config = dict(
    n_kv_head=5,
    activation='relu',
    norm_place='pre',
    bias='none',
    tie_embeddings=False,
    parallel_block=False,
    optimizer='soap_variant',
    batch_tokens=65536,
    steps=4473,
    dataset='wikipedia_en',
)
Each number is 500 + 40 x the weight over its row's rms, rounded and kept within 0 to 999. Layers, rows and columns count from 0. Numbers have three digits each. The size before them is the row's rms in percent of the matrix's.

# layer 2 attention output, 320x320, rms 0.0339, rows 208-319, columns 160-239
101:482489430530573453505515497529521468491500471465535541503490522459487500497507498582551440461506532507511486531508438451502470497534551546432480533491556493552532539566493510496483543550436459498490505488527559408450414481409453446478542439
100:522483543485478542486485574529413554524550511553500540491559494522449449430482494464451462484458492509515484405442478552462513498373444485577462498487509559533482453483517553535519468522564502554508442481555558478426505354479533501492565551
091:510463520495562526503440495501468459475507517478471480532529545481546529479542447501596521449493437404504457551455572464610416521441494493472406487513532480532504494513527486446490531515497501414442537587593471550428527531545557424551467538
101:440479533401469527497456543563493513479512492476483526508463507484481522439498507461543448495496488489419489361557469524586487512512472458396402452561482525502480524533495501489544488545487505546518516502514549536487497514553482484468492501
106:548552511511478519498607521564523495542411487464442480553459544532494413534533525453426534473531522545463490519487485445560512509471546553569491555590509561429479578443472505550498458514498446524493524476475515488588487476501515501445603542
100:525490510507558558473470471550579518482476553526491492414502456521476527560508522451531474496518463512505536523488475471514538532530477536467516526481535514370368447495524491514570474526503538482551508423456479566500432399457548539520494561
103:464548493443534411488486582506471546460569486550552434531554500493512616545438566539490560501524549563479449507490515545494551504547401563484586483527481539470468507497553575460543481527494487464549469610482463469420508485535515514522588561
098:547492557538418561518543475563547457500557447469448527529432503467530528483505521584478541463507447506475515591525480456425513498527467474471498519587453501468461581541479464561492489479500566415588527488467522528485433527508532503538440532
109:460557465488397452426480417480487462466537488526466524489526539532529546434449482572403483497499564457474468504528433564518606493511467546459465465494439506504447510512516368419474481529490482456447508423487569516540428644479561452462554538
100:500495596438447542453520598536520568475489536452505489483497391505477570473421455464508527512514512487536522492525563463586470537476542475550481487472519491505479524449518534544505434541481522478520446555510523522464443416538446487526458606
102:449470537555513490486454521526541556471526547478483534483437499629530440481520455424508504430587491530438494516510508586489433458532432542426529474521519524414545576464474483450463493427475489517422565521544487526500396547542603519442527489
102:424521474564484504534468507535497479571471477576518512486442530497510616519439548470460474523482524472513507541496517487455510472459486511545528565426519532456501487532486565541440497542530487489534405525487544635457626522487560446537593517
097:565471560534487465461451476558569464479528512510502498471541562462517520434532502542447493489470459513526513511471479444517462541489474598545454500585549531471443536522455461475482516520477445433473485578520547467403482497447513556442460546
106:568485445510490522520501535544469510487498469447532518504515536568483453472535507495538464521403535455546481521498501561464513481451521515468439430518456431517472498456517538521560510519513475465537475550464539455560398508547511507449451466
098:492467402516534529471422526512563507531543499509466441496525574532520557506439503481554473484465535459492536546499546499458407494538483534506546478553436458522428507544530504532495494533515526506515481401453453474536533523515497420534483426
106:455492447482516470463517539489443429439512539395525498475470436509415428508492525458462512471501490494479468509527534539464552595469561506524505478589487562435499456523487484495500540491508500555521546564464519559455514381462571445434486540
089:456508539486467464533488523483478474482453502474464414573458509419552465472500531560612508518470500459568435454515478508478460482508496517529472584484477504419513503498526508429479459555527534556473417535495393454578458478507498518443540552
104:480494473522501461565510426460464542547448474491578496477490372499556473540525543475429459474453560486548551507490487580454530527463467569506522505445542531422449464479453461520514498473477483497479532554499589511516435601516600479464490409
103:514464458515570494486493504556489501413565408489520505458484438459496517487460489571475496427481511496499520384558437450495435433546495500505484548487533456526501431461491447529521450561513466513486544505537517556470498512569507409509476548
105:484494492451483425518491498472523535508539546464510514516520451494500472543554506553490534556473496536423520460634471439552470481503486575507483493537462487550568528511507606471454518497494526492515471526523579525491514554489471528536529517
096:448526552474517437535448479475484516461519554546489498462480518471531506515545492514499473515423525518465570565529399499470478425468471535496426474531445602487462521581551509478529488497492500513537491564480454481484525491464435438526443462
105:541495530474535576546501543499564459551520449498529464534452531482502476474509471470471507488462481574449485503435538560530506490463553499516520526462508469513481403364385569505469538510557500567468525492449550434506549519569526468565567505
093:508454518557604527496511463452483528507546525551469519455555429474486486526538517475571562483403477501504588483432515448491531480451439452503492486492511537604428481508522506507500512533568511592524564549549527479523594488497402473550448577
100:593390469543545513492479464488394432573474534521533503589482494507507523457530535542444525495495461541465511391536430493406550518539503434492523444497554576571461580435591503530493544463522563469497486485517526457469570526523507469475548459
092:492461577543521438477406436487468572503490470474606520479514481562572478503557536472547517490488472529503531557586590509479500541509459476501454469508568587478537454564430511493576444515491449451441513531509423517446418542508544467512478571
096:494485496478533463456520440517579500532537466511528558482533489429521509573490543507440518467580498575569518498577546593436518551477495549482459478530503429611521473472447483533489489429482442522439572526430461517495451477528495503515502524
100:450530504551419429491495509537472443528560483522507506574452475476531548490593510589512546504500583514466502524518518494592456483432509538511545548529543509494543478478475483475453535458486473519514436472487566493494463481456462504507492513
096:479454514520525448450540602518613509499580477433497548509508427536491524466466487404521508493544504497505435482487491437543450478564427486507531519539503497496534531553515473520484512423497518485509553571531502467505519492453534491461532490
101:545506590540500478511504465559548434447498426510518490518419477471504497495474462525419497510477492500532505576432504433537477463527513488486469585500456496378524452506540557470544482528518484496478600522535454494462531543459530492556504530
097:517440525409532438562418513546530481476455517520565449464476531488524507548513531429468497524522478545420471484507457572477585505544426516509515516431429431559496561456496491473411497449571433467502521444542508449537491517478602523476517528
094:487491409543415467462472512490531482508493461416522487473469511492520558522457467511525480453465520477507511495457525501469522506427486463546468449454526525451548414497469499526576481484502546424542480501502515446449445469481513529509498464
100:479524483566483551497598483441451484506515540477433585512527494436432526513497484538456445512540512535520532500420537461549554450501549533487558533456527540559417424530434526484559470445463434474513467500424476556503462524565424478435451426
105:520577505559470511514513503473542496449531531493522518480392512566474457435485436526568554499522500435520376478482504495488507620535410471396516487588491456565481416527504497471481498518545506473484492599525503467625529573465579513491426503
097:499496495503506468527478522526498458425390526504555514541448453397490546495535473484560480549523467532515493452477438489502502470459487448552511528483536504534563469525426460557491503466441598497441415495485341535470483504472458509518526546
105:472550511531486464516535459546534499471484451528551477493461567461472501458494474447505507488475527469447471471522454643457492543488479467464514496556465411507448538479450471547464507523446447475508456499493497519556498503506462540439490571
095:506520535505505467527525481513425489511447513445489517519474474456463461451508483539532524567516586475497478533516485473501433530485476517519549472489494496570402550503514531462449460473504564464506497499420493495581499521495484537539560488
106:428470412467537491537519489474469421475487493412496479473513473529399547499549496487408478540440441434587459477443474564446462472528474548561520492497490505465525591581476536476514463524552445490508497413417475542506525511404514501454447544
098:525469504427467437461530531545514453483486425421463490459496458511485502503586559544544562425515531523493526550528472512529496440456512412458549530503413539520492493472510483438575573511469416454497601498535472509574472350600498546510543483
099:463458556461565487515547482508476493527513468517516537576495466483483495602503419508500525460543448509456509535571501484524534489564593539439607572512531450429534508563566451534476468500521522492479501429441502558521502398518468473503436498
106:479488500542520488485449480443475509553512482483475461542517493469540568454454544484501504377556544554493536489470541483435514573500526518521537470531471552441495430549562521394542449505583542505595450532534556531547451465507540496520509516
095:515425399529487477524494545453462537511480483484516428461473530519485543507508474466496502486482576420503538549523494557451406525479557547491519535475472436402482484452517529484519422554448448427473471490442482533523489461467522485459490449
101:535530606535527572496557565541485462510468436523468504443505533506424538458457501490468470525465535478500501530526528556563487535525494499524537505499538498454545525446453579508541495499471481447554457488514521483502540574442420482445502566
097:478579503533510473514528471496494470502457512489559499494510515448502542488572472444490541509484428428489483541439450494461563514405439507424462579479565456541473462466545522526497497532465463425531466484454462363456408543542435564523523554
102:443481539515457488514475492508540508471491480472455515487424544534569508540452498497486528462470554519551446447391438556506540507602535566472538524525490542602469481469406495496505436485496510408540553471524566584451513467493523470464395477
107:520543548535531483452508518487563538454474524467421594488513603491538560511506493482534474569467428496582408455491510512509500524447524581469458560575446478475530523479401475524529463542475570562584539493474450427530461478547503462536545426
098:483550509495485521450505535509488450510495529545467518479504521520536517520515493433513456579539490544491517458482505482504422498507500477469541539567508480508493509480519458481496512562568400448440477546469536583482445512577448437476429545
094:463506472520502483505463511524530550499441452586520517491474492516541427467397528524534486554486535499517506571523573522504493558539485428533527510503562507479554525564515480506560515502523456490515432516526591525450501398485448526546432419
100:536492473467541506490470487541437610500480477463515445555561598490422447520456444523528537471472512426490454477517473494528515481507530526532538460441445462376554446438477520526473487465619498477529537532436510576487611534478434479507551506
097:548520447513473463486532433476511499430490490432559493528475502515534509508483529462539542502507498465417548530446425569480506493640495491460515478458501596550513490526597490489546482571537447615508545543501477428473539502468408467483475574
095:483540525534527508465454476482542484460534522541527549479545557541502511443509516478538492489528573508506382461447556390479448559469455468524532397542485502544548460503439429552495566522480438570551532500492528473473466505487451505480504522
103:441505496455527496553506486456521509465559426547492528468552538526553538526479471448537531561537539529508556493531491489508516465544572449452510432450500536436545438501430502559524528402500441503493489554392550538518527507508507534437472476
095:498484513448507538525479481494538500461528461524514541473538466526463447534470463503459521470496507437427489501465466453513493472449511549501504537496484571494531562531474545483533460551513528513505517623484509476480361473480420434544457487
104:501496511523504432504462483479509498484513502555434502570510450526528503509543477578493435531511469490491479495553451473433472527571605523561510489500536475508500555504499544508602462453509427539392441574499558570567459538478505500550492505
093:600538482545477583494531539574530522451484474490406510483497463499550509478581449531482489551501379525559502573507519528477526506439598561511471513551463427395457553469505539542506431546511507495534544485491592474496488540527526491389490503
097:530480567524474505576532478508491549552520550486525540508487499531498551530474516544460452544442544528440534449465465544483527510473527508554513504519486408421472529476444471491498493503471425525479501457527589476467536563438481572535516423
099:499550515569580454539516438564515494504499442459549498543497561448483548537496489562520485458459567488513459452488446503570549524553501511499436467497565525505466402470501496515438585435459461444558490471500444562459524597521400487550573475
109:481508516465493537524487514526510542426513543497523532421611565557520442517509526500444500482535485500488440550491457512562466500583479488388498444532495575542610467538549496425492487556465406485469526499613519482485551483548475511506550444
098:498525507576535519580464489539477413431498489578479518503480575432478519545555540474411429556458589493490486457469468508421516478508549541512519467527422505550487480483541588512505561497535540494506528501544479521487502418533472515537512512
100:477448451492499449472545542484482543577478494443544473527472461448481459492562499447526478463512495512491541523632477509596570489555515447452511550472581543522460441374547512481558428526476494590419519493509465474472471563510484494502379491
097:481485494494489466515416487487486512509561455510499513472572466576507501527507435513512495441506482464503553521450537493497525536516495505503550514483539417523489603594551518457490531470524491527447516441583512585525486488487582531481469505
106:484486500469478484485513467538563465522467476550463533501472490553564516500502511496435368489530498469507499426482524562520502523397486566524545519500552506515478514464501495419459506542526446436412482536474471524587557511466471447612460460
097:508515501488490511540517464469437473434536491429490512491494561481536518589511515532433484510468571473498505543490537570503526520524533563441549510532555517511512532510481589628455512488577590501502515557491447583476422564506522552532507541
096:512426428527467512521433515566502501579478524480522482500515457479611498462509496518515482489491632464536436508497524584482476552458487435603516467508538550513497579464461431490617499571518540490562533481553544435561477517502531525460510496
099:545558502537491475551543517534424509488490574453499538464520514476579508511461489510506486523503508492545489538434499551522562523546466465473442491552508600487581502516495467587508441501519509455474429506495413513562511430513493480500494490
101:487529514543435486571524495407517552580506416509500477533468483519504523574521478483509572490553479478485463507523446464420520477434496478512519503575498497478535546494508484436505425470515548446461468523477456506517479452467516520410476498
102:466452552510546499520465508531505440488572433490549515557474468512500551540500525496460535483486484479422494566583563505523491446573523440552602524422470474480562477539487480548520554456490525508525506449579473546426443477464434453500541504
104:546490468517495478549512501482470469478529471587473493538476557490500440478533521593458565526469434580500525490497412457502417440485534500497511480523477458446494565518530512506547515498499510493574397463478497437456457454502440545453477495
103:551529470505578588513551474499489506454531579442505521458492454535530538523468514537530468482552502477508480593527514528525496555518454489524487529512553558534519573484574524495540452458501479492504446497456559399448492477469485513421489568
100:549468436475543451523404463546510497509511540505445497547478473510515485517550522432499524564506483385450522518530539467472547538534520550437474457491484528530578462412453503451513461574449478611471463510523459537490484541471595507465522479
101:540513466525520526507563557473513481515521539544474455531508542516507513508417479523489532441524429568563486546469503455518568534476520455443513490529558627536546446575543467429537606534509511502478518531455530546505465546510477474376489387
097:451488483551513502491497486574473608517495450558513427474485499502527465492511471505471506515527507559602550515524502478472488483545474492453520522535486460471529457463497498509520415554483436563541461490465512469535528525463403519472512520
095:430513569470544586454467517504598478489493474485544542475493543536466446551429570467485548432532557479524584543477461550522479476471498504349482559476518482476547502471483507543542446530549518473523526547491583544486451444467497438521560541
102:554469479495504481545490530530457530450521486483401443549522523494547426507569479565452521562451475484485530507514469521434509428513502432523535485547480504494527495483513506536456473525469511513477463484462542512517536540612522487462441502
097:432521504466506471476492497543546496525539495555570504532454447487521474536440459545530548491433473510588517534423456584498512491475455466448559516509431539551513523504488436521491406431515454493478458527525499571466464490478501444428486473
098:506485523483491526515525541480509541506462492562486552467511527449480515511522521454489536563497454498455518460483508499526535492502453449429580385541456420518474468470597549510434522544530436512537523495400452523521541454485525450527466457
101:511478486556494549467469485508510443449495531523514491467518494507554468503516487510482530472446485551481567486449489463418451478524427484536507491494468475609513481421461487488533477435408574478578546555471514524502481521492444521495525472
096:471499519457565513604516526525486490449482454456503508507573519502451497448521444477497491576526526492554506528492523480505490506488445440543465533463536421451505490530526460499524394533486483494539635548544526547505499530539454481487468514
106:468462495520517444523443468523429520474495567480513537553530547533485460539479483448479528507569394547519404558490555460442536473459477441427537588454628531470505519477487439492496522526559496532463533432562499543517514430552421604543503436
100:502476455506498442507494494432477503504506556448565499486515545442489516543466452499437493516476476496515496565527512544446496545521568602534538537536506603555516420491527500441556533462600480525595503486547469506464594554536559440501504461
097:490499442502504435488572509514488470430418460504537558476502516451506464420482545492457471533462466503553455501465465445542522532505487539543494420452537571502460429463603530502543499391458578479439402479461493577477489507540486407430452496
102:549505547488602513484525566528583481432464542463472485503502507434428498496456521512447529442398527466565549494537552513503536443527455534556506440444512435565472533510449450533536488557442535512498522534563487505519527568520481511450483481
104:522526526608470464471510454533522532481503569513512458485449468547393537524440500458504543485535491564540471463500516520521473486508473521494548487450508593575517520546570522500473475462508451575520489532341514480456433535462450466438598494
101:505471436454506455480420494471552477521453514399498459437537468523592528455504497477499529510553494574524457544541538576503506471511613499536407503597498543469507445507496548508533526519406486440467487451509482446529541500560523469412466485
094:566520506518498531504530483529555459539526448483454497481520543476520525523514563520444537528519501519608467528498493541456447447533547474483550534490508449502467505380586547489498491502521496471487485552509481545547527517418522539547417474
101:542520557509483451524541509471527527536547483457587542576493447540492455502494522470522511480439472518484512513516414496502598517543557465435471431529445488438549444560482427548429499501512499511519528506470523485484489488465493467507415449
106:486537480486492481556484512450489465406422566529481509507440537435563514493496495540432474545513514575441528538503484472476475583468479514478547514482494523514549556455529518502567480519535449524536527479484527437528484475532527482596450512
103:509515516495460478503578461522483557510474501418496465557410479473513531498470415475480497474488501474507482487493481479463579479478560500420487541449480512448525471513560464575537498494463417477477512492476477551527486494588562506476440490
100:475457498473518565485447525466511531532546503544529490588524554470444428484561424553458466478496541493503477388507538480529474496509434445510511550511514479476475474547449492598466539472568453472463480441560432573537509479472556490509625436
102:518494507393404524506484501526525471497569543499471492521468497562452495552563514505484496520517497617509442450515461432497480447582507462509486544549433533479573442506473580504538522578467549473538548431518474494507496580599485396505549558
091:530436499501443519503473505450394556489486473493475444514468515536552544438467521438519571436452535557515557468405533546447458428513391503490550470520440512499497469491526427436391511465401543461528543531521464476460603529486532507553462484
111:571425517557544486513524507553492589532484516509504499452532479434556494538569499534523473423508525461459507509542503505550530545519462543472560513456450434571540562497507548459558523450483543486573521555454569567463584515580415564467538466
095:528404481500550435564569492452510529559480443503479417503488555553497465526532453450494496559511483437496570657527467479518490553420498487447455354464434526536521480450597512456504516423578446518516422491542535522483522519501547469478506511
103:439478483582462492514506525453496484563437448523439558538490513497531470446488550468448498542540492551509529528506488505498556503514504454521473415507548512535492540487473544469495424589450462482413526446430515506500523510429449519530461474
101:476459462506487501480472513461452526504533489557556576439462464429504559525469465472541536491510521457550562499481445543535482445454418403531492587535504539465497514475529504546472510521511524528462504476450451455506523495575526486418504547
101:548556531572584465486536494500623498524474492436547494461576523471528512503475481517515541412560402516534497521593520435569557530480549435593511487499512524510569512498527503511462480459472537614567462519598460592555448436423458490503480522
097:486472466537445500508484574478486525501501489498485498494554484577517468467466461443534460588515450511539463524479618475446471562434496474454448421544494439467447493455487553528479444543542469513507554511556517480529522499540519497527441558
094:526531618488443530505542513590587520552411524425514514555472462543463561477483450519504511460485474463451544495466478480552530448468437478499565443384523528462503551586510517557509512551498460469457422473480499515500538528516517554482548554
099:427507497457519533551515441479458479480552558545586486523561491444425577449540550481512509498502480492520465462520450430540617491388572518553597478530485462454514530514473433551432443492496489428536520482461531529462547570440434484507416560
108:536491490468563492466508473495494484567517430506464492496590459465508554497544542482499507454496425496557534570539497531553493518470519471547493394401531545512486528538541532553530489556360476486585571584459370479543471436527408541495550449
095:490473528495468449519479479456515500503476471500493529500485480507555546458519433498518392482459417560589520512441497447475429549546532483498458451491558476512531496527411511461463575515548482492438451536574530429463516487546529530413483503
099:486468416466515457525514504514460455510453450531472511550584476489440437411539485466482536553493498417533483518521493599429527493494487548478522488500535582461417553448385442514491485549527522448473607481559502496559460562474523446429551507
111:551508466515500542501479471508502471525420463478510465470571542484481458585534485521468473540494432478513556415503435490535558500499467515525476470440457527465470433472471497489508468458522508460497489500552509522617571493472571443503521497
097:504417524542465522540628568412510579495529563456457571486519588470586447488498486512477585427401497532536502537479518525440561549507567502488545460499387487536462504473508451501493521497543544559513465510505490502409499559510479568504474448
095:561507494486455533458503439518509543469529481506485455463515476502452553501493497500568557580463519493523473519541556434467502478415447516492509536494492473528497494512497562484491474460489516465503472513525433588588519470510504523466568503
109:533521480491518545480508427506463521511492523465546494520519511559480456467521467444485449531517567565493373516572489564439562471456513583493567483484521473562518461502490529422524427526489455492556509544517511504510478500498497402445539503
093:498452536514494579558556496493425477534530513548503607509504553490476483503523592483513513479549373467515528481545499431500586531535506450507516504537534460499514485493511542519550462506507485497554478565537525494520483437494603511500434469
103:533456483457498453584549479493567487557472474514492481494504517522466509491486479574522499539470509462440579471467541484473538383483429488560495512455441528540525481508453385488495445410517548382448513497479485462489505432464533493474589456
096:554454493471553461495461524510452565500494484455467512569528583519522505506530513536491472483475503482526436446519447609511527523454450481546522518390446484423436494493539504547384495507474539534506484511445492479466483528466463555499538502
108:497425483553494505459500514481455456557513543494573458483510519541474479497536541503536451566493532434472491508485536451551471533459475541557476492492464490511565512436451466526520457553559550493429520479500532485462514592474501516476517403
096:474503462550514390430508510505534506494557568537446605465408464484426517458457501509494448523430443529462541534491494477479490503557482505537542408552382477500504522447511494582469474483533422449458556499499452477469443540442438535527486487
098:563434514538527484496534578574538534423517582487519503545545492511469509439459523475508495444396490596508493516474519572487615431557435524579456538443513497526439554541588434550387503511543472484487507502467478424476581476509534537526422517
106:548531471548515578508510479486499555526458483465441477516521484435557482424500492447472480460478570546451528530522415574563522530400564481439587415431513461480515456413481533570452511556593569532476483545541456552439490472537416531423488473